Weights of a small GPT-style language model, trained from scratch on English Wikipedia: 11 layers, MLP 2304 ReLU.
Each number is 128 + 24 x the weight over its row's rms, rounded and kept within 0 to 255. Layers, rows and columns count from 0. Numbers have three digits each. The size before them is the row's rms in percent of the matrix's.

# down: layer 6 MLP down (transposed), 2304x384, rms 0.0165, rows 2078-2146, columns 192-287
# up: layer 6 MLP up, 2304x384, rms 0.0937, rows 2079-2147, columns 192-287
down2078 095:126098105083140112142118129143125130112141175155123085162119109136115155130127116123105168150113107154104105142129128092078120141132151132151102158103150089105126109106153128098111115148158171117110147074135111088162139151105104088102067112167117143100138138148112135133123153071147136151
up2079 093:137136126100117141141102085159109167134129120120072125103116085152139114145135142136113123126142123120169086147098113122111162146106121102116156130113138135144148135108111135131095142129139108139089098166174164127126124111135090132147127137123117116181117150114136115122108101165151166140
down2079 091:127109156146129148123112128080178097152158150126163133124139154125119131099130084137118125101193117151085121111111130131109137099162116164126110111174102149091087127150131142103136145137112144131149163104134121135118183120113122124168142094142129152115122127105161175113132137157105122141
up2080 098:106108179146125107124113137125179138107107102156147075092144123115110125116146109113139144170130109100147125101118085130126142117161127121102131114111171165109163129134136135170108130154152144152085100109138130161119123160134142107125127143150154155146094101160098129146151126113124108167
down2080 101:148150107131114131093149124145135129096159119121126100131125145086136141139136127140139087129137137151105139163170146104098158154103128144075157178142108146147182113097134153111082139136162127067159140108112112072122104116142157159131132126080095154114099138119179127125107101127123184140
up2081 086:116143107182152147115154098103156132133164131132115159187102150139161119082127088106121145172152156166151088133143125121101128145140164102126156102147110135140129119123149130143150133172101101121155144116115121124094119165123094172121126124107127124146125107139109120094172101155140159120
down2081 138:160132139076105144116107127150087126121085134137170098126169080129122130166149172151134109073130114127095157141110140113164152143138080148134105143088134124087129140166121127115107134080148114100113117147149180152156128112136142093126126157143139128128140134135132144127099172111110096104
up2082 093:140149154086140114146120097173178127148122121122127100114136121148106080117109124153104116119090105134118144139113147089136150080142065127118114138100143113122120140147100126166109108153134119118101141122168136101125145146104088139109099090119113112124135124141112117144094161138145152166
down2082 087:062134149144094144107127101105077140129130172121153141116110107119156135118110137122131114084125134130123145139095132168121110166125159120119139121159078167126122139080163083125150125142105147183166155122133123104150100130138095123115155132117177159089126106094116139150149094128153154098
up2083 092:128192120148128111135120057127127142192148099115115116171116159167079136119106114110125136167103102091157111136088160127103113102160130121117138130108173194115135123160160136119142119096109128096169102127079158133157096169119103177126121114125118102135135147138137135126153133173133150158
down2083 096:170121100114118140168118116108158162080154086150125127109137098131143113090140150114178131113146146134123083134130133104156168138102180117135084102123104109137116115131126118135188118155121119094111091110145129095149121129132121111132187125142161142090130138127162113153140113097117134154
up2084 102:133086106168107138149157135140128177139078139150154112148093110107102108163129119167089087117082145140171160129107132130128102102114135108122131120172136145132139131095173118139094126134156101151113155177136163116132138146141161109057160154138191096118201137123113110131163137165167111094
down2084 104:119108119098119103086124080107146156152144117155099175129146111109126121127157137155148123115144134117106132098147123099134158122145129130139142126150124123145169124127154150122190160144118119108159149180128078161121117077159105144121133127148137152124155131120147146130123147106139129138
up2085 094:076120158138124124130123100152130104171110150106089113101086134138137129140122135142151133108119148135133175115154133133167159099180143093119142106151121132126111085145108137145076150107113167103145160170142132108118135113110133113079158143071123098160136097140142129181120139156106122157
down2085 092:139152160129087159137131128100125141121100087131167170142125156130169147081139109133137084134129109142156109134123115124123140121093114119162143150153121139102096124086150128099122121145119110166165095111112141129159130137132115120151160116149108166145118125124105149134100104083160105103
up2086 097:098119141123116124175132134106157126104130131142134073139148112123061127091168138124107114146164095141101111124106100146135132128153132148110128172140165105157119129122126106127161152095151131120075148119153144107151116127123097099154152109121107155123147120129129120148091119168081116139
down2086 100:143131119170145158098144141107090129120121124150129149152135150100079097186081143107099116147101135132140168097155161108131123128093174131180133114109099184123157130127125144112129153143095159117154152140096129162133112214125131119082130142117150125098142140123145163140100126087132144125
up2087 092:124111114113145097149135121156102157158131119147137106154135079151133124107095141110175115121098108116109146112107122131108134155168137080125136127119146130066094120137111165125110098157140100118154152125110131143077138143154098099172106156169118106112159117134159140124122144144132146165
down2087 092:154103089152101155133115161093122128122127126139164115150137154138069117143124153134084145111108147140142140138117115129128150172140124146141138154130134133118126130137087113111120121142136152140152155136082174102102161146119132134145111135115152148173132122147127133120098111099116124094
up2088 100:123124137140135107100137101166116151105103141099093120064144114103132141128093116119200152108111125108166184090181088104130155111100097131087108115143108116102124152142134134157108077121097129161128131120123108160110134132117130134113128108104138150169134128133106119094128165139129125161
down2088 110:092123109117110084108148147105129126100144111096158125111112134113103118122144120133097094137183099093104119121090091109115153121164137139106153085153120138141127190142124174086137162100151148132107179122150056130124111152120098149107124167131144132086132117105098146142133103135135173129
up2089 100:136168156123126083119124106080145118146099122139129115133141159179138150158109114081137110113102115136108128155128135138121113114097128103098165164124095170139135130128130104134161092157120107115146139149087092123108151145123101131175130108120100080114157104175121128120170147145116138151
down2089 097:122177135112126149171093131128105121105144147107162126100145103098114132147117171173145151161097122154146126186130102137183163134112086079134143141147128107159129179123168188117097099161173110103109108135101116126166143133128177092136110093158137158137125150131125079121109137135129130132
up2090 096:121091142145118166193140155103131080131170147090148114093142121138177149086163162109120100112104125141140093129091147138125114123120107130092153126137145114127110121161117119104092124078146125156141146114146147124141139110125140128150127083142082094133103138119100116115170086140112182097
down2090 088:148144096123155113085154145136123155106161145115138180124140130121116072096114135131088209124163138107131141099160140169148133105152146095147140092102117144133091154118112094111154134104081125147157137118126154118118128156143106135125146131143171178159110115146156158141093201101125063106
up2091 093:147123092135173142144138136128140119125126143149127110200140086126149150138072148173144142150168101112164149144150155114141101151179118150111190140097160188102144123131124110076139116122105127122128129133129111163152116137146118105084139092153087099192131121126110108143102135134134118109
down2091 096:109102110099136163092113083118107126106095151133138140127169121168118142113139098118130094143104123095174138142162136115138139124102132112156136098142106159122157115128104132103112109115152139113156148085148149138109136123117120106172083162171126108122129115123135156127130117089145111101
up2092 097:115087158097129138139163105144136122122121150110119151142056093120073125153107135158163128123122140126152126132163130135150177131124154107119128136146156104158135124096113129125097114126131151146114129139139115175145105132157121170087091116147141100162100096123099125115185149144137079140
down2092 097:148139070112120162101122124132125139073152077144135135117155139133154181104128090118140097147124150121128171125120149134100102131121076107132139104143162149127124108182108117098140139105115132103169103149091120153164129145070174128109104163125117160098126112158102131146128127125118142090
up2093 103:198103139157122132134102164115117154211132170127128107165135137159135129140116136140132111152139125138107109146149160151166149113111099134151130108142087136111138140117082080179143104126113105149129162092151146116141134116097105129119120125166165116119154157139141145138129144112099097159
down2093 098:109148176139128125154111129144119152071139142138113145160112151141140116111133129092150148146126146109129132111119077137114142119127108124108124132130110119143129175118096115119152109118153128089166132146135117113122124139155152170172172166120151099130109100116153123125143115137093137122
up2094 089:098162110110121129108120134145169066148126144124096128106131161123178153102144126126108156142088155139120122108125123095158133115073094157144126060151161137115143120140121187133133094136095122125096189128143084131153141128161113103121126135146075169175117120105149113099116133118118157133
down2094 093:122149186127139106173152076117106151103145099112114105141174097147131120123085112152102129110125113121154143131166117128152170159191161120134118155104113093172174144111117132140146164094137143151115102139134143153093109076115143118134121105158116105095134144140127127105122127166110135115
up2095 093:067149115147137093106127108101171107117182145117138148137117121130065100087164138096100155105114162095154123101162103143151138130138123125146095088120121136155106077125120129113088104090141143099138100113157168102140129122117109105162134114117112166157123124127136141126136120111103159134
down2095 097:178156091098063149153129136143093130123139147109138146133124130137136090133169159116135118133149126158162100134076155110134134107142114137143155141110108121112108129115146119142130141125127115184144136145109132142136143163155170098115141121087147134114117118153155101072144132146152133104
up2096 099:116092088138099130114161156137121115187117139109126107112109110092073108138128156093154115142106132146136153097064154101113138108160091086109122155138118124192156148083127141107127147144119135135120086133133098141119132123173152135116165165132121135105071124158119098166135132158101144116
down2096 095:127146136144131155152167113160094121151115131095133142151161143139128154146152113143091115155134208118130145150094100127114143119148159177128130112097126116102150152105131149135148156090110140112150097125163147114163111135145154101193144099133100145130163108118116120108160149140135133174
up2097 100:109120096120114099126143146127134134133087074168097129185122114137151110134146144134133097120170094139108123173122136143086114120131110109104150132132158136119115135138152092132138128132145129185156123159114121189114116084086115153123162103141177110125118135158119138149152113187090112139
down2097 088:159138159127159133122116139119104112124108176139117151171099147160115149097132135140157124114132126131150092136180147119149100119121171163156137095110106156190130104131099182094146130145105139119139132132152167086096123084124133156135115114121107171143135147088189141163106127066102133144
up2098 101:147134117117151111106141118094144139131119094146140110155100085143125118114114148132087085143063125135122128181132140074079122148148125124152126117077095115122127124111136140136144155114083119187146118139097080059161162170111115129067090106108113102138167115144167137130170120131148109142
down2098 099:100098166129160169125129186131105115149135122129128127155113107092145093110042087140142126127142135095086105109140131126118137140129136142123166098117135137132168170164130130168106151144151139141097166155139106153204119128126174153159128088141145131141099108097163101127170086153135101080
up2099 115:166117139121088173152112111144136113131138116124131116103142146112169120117115159138108153089085132122152094106153184126123081147109099099111109145145147116131151121155156149150122111162111134129108123114084167159137096179139125114114112052134108131143176165126117197145098163107104158141
down2099 119:119140078121119122153103114120166137135145134122152141106113098136117093113146082149115096136096164121124113138170105142173096153128140148134123126133115173102147141165109146116138117115108114104136161098146110169119127127129143155158112086152120138121167115114112152092144154128122138139
up2100 098:151102088118125097084133143131108145141102115132125145159178090125164121122122144139156174116144127095124139136132120157143130152188099145116090091130171135130094136148124133096136121124099140132100136117175067121114109115151111117110092135152104157075112126103115117115109140170191107088
down2100 096:092128136130069127162079102085153110150142110142111123160161121152114122145107116155114067165127126106121178083151122134139120131106146119135145147115132112116127108146154149111116129133102119153126130159147131106132138152145111158142162094160082129132108074087122136149148130147107144130
up2101 099:149118140107123160133105134103148135137154149111115114114097143141150181125141151136081099086120133135139117128107108093064103153116120139113121119082107123134138137147159120129124107112123133162130122133162116096123160122128172125105128110135161130126123130122113148085124125111158122149
down2101 088:142078186147088123153136113138147128123067148118161143138136100145162110131093137101129123143158139131111170138150120108116187115122123171154119144108069130117105097111078150100132164112122113143085134138098164164133142117133124108171136125106136102132105085166163142127141164141138138130
up2102 106:174178139116102130154126082107071173119146138122093154178129122089164119093128079143131132138129146149156100121126131133135088125135115149139167169129131168090115174138151058156177156120122130121146120148124113150111126127143155102148143142141152116112146103123150122125143112139106107129
down2102 096:104150161131122087104142145075130146127118110103069066089153135116123122071146142119107120130112107090120156097110109132125145123117117135148133121137147099169151137146141165114095116132146120129152099085160146174147108169164081114134097066113136134173104108127067136134083147136110126121
up2103 106:119121133136130168108137096183140088181134107130096119110135103113074140129110111110144137146129108104117066126118104155179122130170158106137095126089115121154127168134149158133124167117130108134130136116140138135134116111163141135139123155139100117137118117113119145157126158180126104135
down2103 104:153144117153080163107125123150130118180137111142145116172141178114098114120146147155129141121146145097132131134141091096118129116129107103133164105161127149107138164140136130157139128117076111128152162132139133157101155109112155157132096171074114094135103120135113101091133101126124139105
up2104 107:089169121109164161159144130123145144153118115129113135161138091111170123139173178118111094130162153153093156149107167113137157177132100176169129102136132127120131175130146102205153121195100098168142156128126104131104082156170128135106183143117142132124102100134113105104095132147120148109
down2104 102:146142083124110139081059121127136118117156134149154124093121113136119136146112130086197130108096128134122156100114131124129106115137149119133140141092118205176089130114121111120143120114132130165153118134110148098149116113085144124132123102112123139152161092137159143145141140162122098146
up2105 103:152169140155071138136131183104103133155138133112131137102098159133128097128160142076135144110147150153118177147107086145111143106130124093106123126142104124111150116099151156147144117142150145116108087112118162110140118089184118124085132106124168136127121101107155134127139129093119154138
down2105 094:124127119124142150111147096183128081119144130169133087131148127110081145153134122132103098074110152165140157117115119119161170136140114128138130057121146158188109151107138121156101125151169139173094145124093139108152119115113087177140162144105104108121166115114147120117092172170102153118
up2106 106:109111162110119135140117142161132135118159191110134103116146083147128121147151138129106134062086133089162152134153114123111140153161108148109130125080094145126129099080128122138128126118121147133119115127104124137081127089142132129106115139165170111129090141109129155138167136157144119107
down2106 105:119104084116131081112135119139154155154133138101120127133121134141140144124113118131156152122132126130144158145107143071167188140159113129165109110149175085127163122154132139149107126118167137142093128141126124145146075152100059075124086189107140131119150111106106092164165141114141128089
up2107 109:118133139085119137130100122096125098110118128136101148075139101115151203119127138137143081122113108141118119100114171171121135080150118157130105130163140086120085140080131133145167106120121134150173134140106120120139127103144115139121105139117109113140114165118157175134123142120106112131
down2107 102:102169135134120151113156162136140140132101143105105161122110143127116103125152142165114111141128146136102086120103147100165106126122103147137092077094105113171116104139186127126131118135159107152155135113076133128148148128152118130153143064132133139095127163122110104122113103129134120106
up2108 104:100108152080094128139116180121122155120137137131149108130149114132117129123134087140114113107149091093172134104140136118125159141122121107132152144104083116161120108111124142096113138108106142150084092093105153130125186145125163107105141159142147137089150166160087105163146148098132147150
down2108 099:171171166104112147141140095126108111150130131151152126152113155097130162130127158129116152167134166097086089076165111103120120110151113068106127074105162138122148123151141106158107147115175147103200155084152130130138145098117131123153121089133089119154092140159132146133129096117109163104
up2109 104:109124099133097081192113110116088147103100115127057141085130108129117184125144124157123091121091118113132130119172122156116172127155128109145131125104120144076082122113132148171131181143140118164110100136168106152088151145162134114121142129143120131109135144126094129071143148117099132152
down2109 102:154075143166133124104153110092155115128117142174167081147125146114160084082133114129139158149181131109109159120146115104126122098149129135105076132121087142168205189145121121092173116167120097060119138110149123159117153104091054097130118138123125132118152155162117099126151132132122165116
up2110 099:134115137135139120114135100117122108119155125138103095129119138140129159107145102147112100143148098101137081184095142187094116142141103143139107140145098114153153149139188130129100109135116106135103152188121109133097142103133133148151127122161081127134151103096171106143143171139170152128
down2110 095:114146111113114134116112139097102126123151120119141139149139120075083094113129168093148134087107129179172128136120142130120134127109168097124137112176136107125129133139104104126118122134134155149158112129128134089119125128132117129095138157128131129165137150186138123124110165104113087122
up2111 097:103137106086165138148112147158159128095138148141150107131113107125167103113106127134116087100115137112112119154122137120127106124142077156143144086140132072145156135178140117143131132095107147112147075146189131111117119107130127135119120130149121136167144056136133098160115162125120099144
down2111 096:125122161114136138115134138112133140124118114129106171106148081128126124157128131134134150143078161124126128153115139106141144055138158120125128117166112140125099132074098099111128140125124131115125117105080185123092128149170117122111152179094130123125064128119161124128130127077101116161
up2112 097:137107146109128127110126123134125103165130118111143138128166105137143150065127123096134096141107143116127085099121136125124125154169112182133135097112094146141097143154151150138148118116118109143110145104118086148119127156090127085113126107116114138150075126121127179147082101139113133170
down2112 103:153135113128126186104135140089095076126138078143090110137098098140140146113160168114106108124096139132134160131119081143112120124133158121125153113144083124114145183092121139144158129166113204105165116115151131118128163099123161164167166122112142134124086130148080145134117121118090119125
up2113 117:168105114147146126089154126077188116133138155096131141175123121104142107104140108102129120144129153108128182153163129181108134116126149132106128145128169113109138128110141091119151115108127085113074118083094085136122145113141165155113126145185142135116135136087149150106119102157162104115
down2113 107:121114103103122122100140177162107170150102127129141100155110145152116117130133132127158098135100150149084167125069134123149158108129112156115136183161104183159146084105089092148138150148124121136122083119076127098155151120159097122117108135118140165121086068176147095136126114111124121130
up2114 098:173114113099161107151132103124144136140112128166159148118099139126147135142148151178155104101149168113100125120108094148142121149098153128135147132065146138162118131137122113125123082050091193127116166120172106126137127138086158097165134103175105104128113112136184111120169127127175102106
down2114 103:158106110130121145105118086099127153090157117092119137153128116096056125162127136085117120108140119112141096124125117164112169105123155137114141091144116128078123140101112104155158089142118154122148106143115137112158129127135154099156130112109138161131131180086148099171199109091131080145
up2115 107:163130102094139139124127141171085143140118084156121122135142117168118111102108111154144089121119085141168114139115106135114134148130126106093139115108117163154149101127121166176132139097136110099087118154152148161101139127115158127166151087106148112183155108114139099120142133145128107145
down2115 105:172098133105131105133163139120138121139124147113152158125157145090149147098146095136122159115155098189118080113117135141103102129124096158149106111160198155108108139100151121148135165112143132135121098128130120108151127146121098120127143139134142151143107133122101109144110122113172092134
up2116 111:131135135124106174131118117171134142186096151122133118114149111143156135148134104149145149149123144138107111138099099102147104158139144120145099105145124079128147096125142115141163104117088123133146161087134103090131120149145112145092138162100147109102104092165143127082082115139112163195
down2116 139:100143104139122132164084154122152114087139126154118141124177124135138142116138085165117140121110138156144100154111098128109146113146135098168119085178117066108102145145141138135162082144132152133151099140137119120132123126124133165130135157124085094147127124125073116140166107146167165081
up2117 104:146132158144115134180119124135139142119114131125146179160107147127162136125137137112154104130133135132169176129149173097130111165107116107122133086108117143148150135107147101142111156111134135134140179162110110116106155125120081123136140119144135125126131081155106143126127164097158083129
down2117 104:104104141098101123137138123124021058159154109107154097106137106117097115137138102144133148074080142159166124136132123159106122124147122120145119129126132110122122102142122143129072143171123167068138090138124137161110162126133157180122154136114141130139127181119143074136100124169114115134
up2118 104:098093122096130129143108104096149131081127119153121099140152111156150107124130125127155134114127144138168167120151131097152103099126121143140106081106127122115088100165151155115124138106144112111120144152152099134100151110104143110099111146140153147105066116117105088083126124143140180130
down2118 097:171148122124163124120140103143156173128113097116111120108127144117117148125140089166079137081177130123116123154149137100073124111122142165100171105160084156166110143109141149114122126135141125136138124120154131090122127127111113066146129132113099140152136113162140140140135096121084127125
up2119 103:148126153122142125153153088134138141138112121114106145182109132127161176149139111107125125128144164142137163144102102098113113128135114133095118106160147141132127075159153131126137091114120165143156152129112107135134095135140119089095113145107101127171135139137112140112136143162105113132
down2119 094:135131117124119119155163156108160128112145121130133115084144171129113093161118136127130067123130108134078093117134139120126138175135137160118135109095142125178129122161143152142151163113174108182114118123121138119123106158137076154118114133122160153154118135128111121116189135135098101178
up2120 094:096156110122117122140123102109150157151132068089137099150135111130117114129104107140145149091141107080124130154151124123094142154133161084070106146136140136138110131118154122130097147121137087160104124127136148135113095120104115132145103160102135093103093138112212122117159108145113098127
down2120 093:105110089126111066184118133078099126094135127131160137113067130144124123170133143166075131161103117128172142095128114133139106114116117140111145112144135089140126141121140184143147162122167131100134103114111140149143138109117099104128102118189147117144165125179156124136128135114113144141
up2121 090:154150124133119146090107108127164139111129096100109105107109125141125150111154174148108092101095146125133129121141153122132111105109112180090078116123138150120151103126123116119151115174103141110136104142154122111139117149136127135118113150138169099114164156107177118099086103117074083140
down2121 104:135108136120123153111116159172073117157116127169124156127094116129156142122107106090144137104147137092063134161143133159154158128114116113171123139134149126148148162136122110109159104124128147114112091154131135165128137093129122135155136189165093136129136127149105112156134113181184145100
up2122 097:145135088126141140116105148124124164145079113151112167091179135141128121126157149137132164060158131126126116120156088094138146095124151133118118102088129095155164116141158143190165124122113162188093171130113162140134107072123138110092076065070125126096159121139152124147175095126121128161
down2122 095:134106151099145131128100109089095148094093143184142136144126118127121112143104104190132144182150135110152133113107139132161094169159110130110147121122135152112139116129146106139153129148183127119141102135151123106148174121083136118142093121102096113134144129139159080112083127108140091107
up2123 094:105116111145111133140183119117138119122107153154129118119154143081134121150096111126142095114114113156130124148109108163140154120139161174109152165137119099150153127124115124112110115154070127121103099109100169086117177138147124151131134157129074128121124117138166132106159107132092113129
down2123 094:159143140124122120142104112112092137119098132098055094182140143108095145123111123144151115166111139120112120161129159144113085158143098123142179131138107161093156115154118073142152100133126138131132139128149096166149157151157113115140141151144158107099141137124089153166108109141150135134
up2124 101:148115158110107142120133131165112131136149090147110154144108104150155130155125111163135144141151162141101136125145132112148165132094147120093105087105099121106111122124160136105147129091099141118125114122098132128107190115141113135125120158132154101129107160114139097143142159138132155136
down2124 099:145103150146113142144131117072098161082144147135102095146112122145075141139175143127162110143112140131132098135106121138147138115149125151102154129114109111140117171108178141131097105132166082153113111153138160097145065139137115096125114204128160130111142104145122132123108124100109138092
up2125 095:146160139126150133136153129144143143123122115123147104154125076130131106130145186155070104125141131150152154156126118103148075114128123095107082134144194086144141141148164112122115139162145140143109094146178191134126142115171127136146117075093150116126126116176088170174091142179109168134
down2125 131:158136122132139125095107171161110152140143149139143131149154114103096132118093120133081128071157145118105161092110122115140145173137156122144122098117163138121126100139178155150121109132156122123145151134120143169127135138109152141140065132151134119096152103127133137076143131126103108100
up2126 104:096135160133107103117138128130152104127116079068119139069112117099176146117109166077192123108139177162167158117117095107143112093190124122082129114129138102121126120143113138142133149152133111156166116106136133091148129131138092109101132117163141103136169117126107138148160137164146117147
down2126 099:158151093125134109096176126157109137174165152138135080141133146079087143128076096134120138125152117151131108118123130130145165136129122126117133158110148138125138112134118149135090094102135140152129110123094145111111130163152139112149126157112180135171141157123141107102133171137150141164
up2127 092:133110148120149112116173096122156101154087120144107134121167141150147146139114109164083107134130127128100092141118095152162108159153153130130077094104154111100126165138101135139091150152093137143138144138142165137148123106092143111112101133148092131122078139115109142105116131106160131099
down2127 097:123178088117130114095139123147149126139096111134126146099136101081103096137140124128162126119142161131153176149132130097127125114106122123124139146086090145148102118112110122117140112107141151113110172141123163129113144155173117095122170114145112125112148107145140087152126112149162153107
up2128 106:116108117126111133147137129103108149136115141144128143130063118159084170202130119155140132106156139118119177174156123140137125124128123049134161121152109121180205145101128112129106149118147158106093125147131099125155124092138064114123117103168139111101119110160122121111171114126140120121
down2128 102:114130112125115140146135145073164113097163103133118183124115119137124119077193113158081126156125133151134112120107076093141112123126080127147147127109126094117151174123081099147143131111096120120152167117074111108104143126136128141117124127117139130167108126127142145124135075101149125135
up2129 107:139136103140173101109175121142098126119133177112120107107116163151104116144136119154121171141111096143103156141166098085109136131127194156129126133127092151164131177136150130159179097096149126136142119152130130141130165095101106116143103161090137102101132189124138122141120141161128089142
down2129 113:144101123120151137117113110147144119120178097141136085142167128113133107132106139168130144118096075169116127144139128132140133125171126139094084153124127121096127164097141134096101152151134101122147126134137096147116150126110117152132116114140139125160136134113112126126117111124091110182
up2130 100:120113139126152153168091136142129124181083149138112146145125114126102121117126094160141113165124129139150116133153125134145133128131122098137139121141128170116158133140154166165155139132134108120107147109103163125136111136104175090094087111133123105142098139094143145121143120156169113123
down2130 104:125126162117119109108113114132148082117146139138134131140093152114116146113120136153105141182122155128095108142065092101123098127098126134164144144115109104093100129101150096152098164136119155130125140090122110094132179118141124123112125131091127147110148117137135129123149118165113122125
up2131 097:101156165134152126103148125165182145171154111153108119122126153107098138131110133112151156109169132154137131143111083142133124142090112112049127119141135132148140145128103135143133130146166159095117132160161126117158170120136150090112098163142085110115110109155170097134127100101112152136
down2131 097:155094110116133111153117127129138107076120152141135120140122139118131051172124149166120153112104157146154143149127133130161133124138132130121126141145125157132088121173113112136116119154122121152139108104168100196144122098121138148131163094159127138128102137157147127159165097158130127126
up2132 094:135076133135167132168122122126151103125142115143110125140139170146139113121133161135115113137146131153128097148109132117114084128105140125089153107127108111109129133154076166141129153119110109122106148135118063130105176098163133102099111123109080115165149137077101131112109163120114137130
down2132 100:098095106124184112100159098137102156129095128145074160118145145099123166101156117152140092119148074130098172106141128147139168147149123141158066111141129133117128185121143128151132101101105125160128113090096147166136124100080104122152130127161112113150158126171114115138144109159116149124
up2133 104:146089146094155106134129102128113130152147166148142129099142088097123080103158107150119096132127120159125094176160120118134117146178145142082122146155154162139146095146130167140103163152093131101147120137110168076118148138131136138124139093121174122097147140133130163136134136151124095106
down2133 107:110112138072107131139061116157154162123146140120165154125094086143142110140106124107160106151138060083107143120147124156148130151132137118124163147137130109157115144146080150117102136111091144149147143129119143138102176114108119134128149090094185139148148104113119104152158159094170093106
up2134 101:191134132121102113107155126114134108108121171146126118096137133078087150108115121083077138112130085180166163126135172140160109145141125133115135112145116104146128131060108147092114124099143161134142103111162142159129114085131134095138144103119122163139127159112145135078109140126118138058
down2134 095:090106140181116124089111149126124093128091138157163089128112100088105138114112106135094153145138128176168092085114133125119122125103114102142114103153137139103148105132131133169134084126094138131123098134161148113177174123137115122120091183133099167131136121145116118164131108178103102163
up2135 103:128112142087156153122096134131155143089132103123112137138171117127130119124158121097124139126081144133146129107195155108142126153115138129111153145117156164114152130133135122162153147139074180168114166172111125105083162158086111148105139127143132120103143087136151124122156128120129123141
down2135 101:114129111129125115119107145115136124129098148123108088111119123107128157123137145167107182106102103135109119133146111150105134129154131104135111114198104122088190113105176100134122098166111127119122131135163128139135132154096146155121079123141138126132129116162109128139093157093134141150
up2136 103:127141143137130128155152113084145097118134126141095098165114118156130157107126120137137102128127125104110130126115108151086147120130113113116131183147141144124075110116127126156150088126150190096112094126172087098132142111155105116117103103159107126130121152120139146151116121170131119121
down2136 095:118083087168110132179165138181089118150093136100127098120153141125158129110113142160133147139137124111117157123127158082123132121096116119147124145082096120138155134146119109114123144168096159144090165115154112131122127129154149101161092101103186089071095149106155105148107153130126085148
up2137 099:139126114112146106134131139137123137133134142109133145101125086104129110152118119131103128160123150109137099154155111103119143173124120141156137139113139155123143130134095155133112103150131115117130136137105074082099098166141138107101130108138150125090104078147147149135082131145136129142
down2137 094:166109120115104132127133104094139123164130152152144130173096156124129142132106150088101103127130120110167142125103135168112103096123115113118102097170090146153099151144128106100112118123101075144142133111125191187163104104143101121118143096142175127157136096103134110120159130141159122128
up2138 104:108151108146088071104122133106130132121150117146181113094069144120148148174152151115154105159130092132150123110136151116100159160125112125172116115115143178098119187154139135094103091119092151127135118146135108135147113084108143109112138113077168109138084075183105108157106107157110137125
down2138 104:141104107111125110097120098158099130156135119095063078135171124140151112145152142126144138121113126133105128114099137109103071177127084134127112138145089133102168127130101142181147143114176091140083114134132088088129160113173152121131111125138129123123082121141137142151113114151130077100
up2139 099:144140152108148175139119126140132140095184158141113146172114136091116144115139151074132146132111170108128135137123191099156132113127185150095110137141134148096161152147135148178174146133099134130140129114155145114121170137133121145099099123118130111104161143103189123107153139158067101120
down2139 106:156150116129106122158063153130135119094117165107175116126152096123163107078148138160099101128155135112078120113112087110097136159134110138123138151128106144103124147115119101126141079095118152151098091107130110100115119187168131086132117120122144144133110148123129133149103136134138164116
up2140 096:123104124099154087141135123077117179092079165158164150123107186114117121110191109124113114137122147133178172139144114166151130176136123103109138140107136156138125135120102135149148165118165118120076165120135125117096138098114140084157134137127146097074141112157140145137117144151096110131
down2140 107:129130143163147155154166160136151161102092150129133110165176117139147132122090138159132144171157146067091143106129081125109123137099095134137109135118168132041131159122104127154113113097149158137120104122099103169142103104116126100154124133162122121135102146143142119118146104127137195142
up2141 101:160136113165109104141127099156134133141130126126113102139078118069100145133153126089139091111165108138113136151076157108196145124104125131159176141140097148150123156091135107110138120201138170126134084143108134164146138121130149113141190139119105119103116156146092146103140131134095140144
down2141 099:134141116074105159141151154101130105167144123124176105107168175072151133092120146149164103150113120083109143100139145144141151116116131102100092118128137122117140150110117129126143144145126107132115153125120113112109075079137175146096064150164145128163155120126126151126123126143068121114
up2142 101:147155118157123143156137123123110104118139099142105122168105117137130124126131110141101151134128148139069088083118108127133131150150110110096138114116166142178110115125132189129101133148152086180132138092173131131158124134148136125165108103125108131149129178143122136140142121135122128123
down2142 099:094162120137155116110102146155119120095131081140139117125138096156139101114119117110125133134144133140141153144097132125121153163128131122112164146141094130113178123113120116141152135140116101137146136133169110120081116095122111136144139178136155109130180140150164144129142114088140146168
up2143 100:126167104121100123115091173138127167103142142117080120092122138132171118119100086139118151126102151121141139127113120145098127146104116129136169132161165171095132114103144103124109133133113109123152175154182110130127137138129120089105145130140135145111134088189118119135137112106143159128
down2143 094:113114116104158123161156125102121149115089124139137114127140151123121097127139126148127120134161124140095133135130119083127123113133102112130104140108088126133145110134073132153115128119130106121092114136114204098143118118121107128156161106119124123076138108131097146174128123146121106119
up2144 104:130163160145103117136121165125157126095163129161146115167104128069126107102122142138129117114124067156152128115103074122123144159150136136135121127104130140128111143107128134184106101168122158144102149119110115063150126100075150117121142107107138114129144170152151164098124158147090111147
down2144 109:129122074149128120151126113112154143102130112165110137144094098110103110178135128111145170178147117130126180101149105167096109146126111144121130106077101119143083117141112126162102126137177103111159121146065127146144166142141130146164145088129137129110080098126149127111106137136170115102
up2145 100:074127146155131117140122158097118109106108149148152130130140127125123114121135095112122117090093087136161160137129106156156092124125136123140132102132168149136136082128148131121114081140127142159087155137143109125108159099170121122160151105130128132142122102135168134092133188138113083106
down2145 101:113163087109096138141067161124139116129162120126123116102169105133128152112147137143101122144129132132120134145138141129102129153167142143156085096146099114149130134111144105091115064107112130105152100135115068090119116113123091165086109134104113116161150182150122153156118080078091105109
up2146 100:106137155146158142120105075111173119106142116135084129123119122142153138141128108102096141136127096138159164114148131131112117094088115119098164141138131115139131183090096134136174098123153123114116098109117176092142139159137115118141100109151187064151138128110121131149128116171152123117
down2146 103:176107129128102148125154124136116138095128140145053110113132082132114150181154152162179141132128152143140152146175090149133136097167142130188131082108130120150122146112105155127090119138081136123107111116120141123127114100081089158119180112171133125112127163147147154148144084140128144147
up2147 107:117115090115145118146103137091118134098127206126120084159110089100116138128132123131133117097124132143165095148141110134159119129119161109149109128178094150137097174098152151122113087118127105100099131126117128103148147196156111113135124096090178168136160131132142134105104109136120148122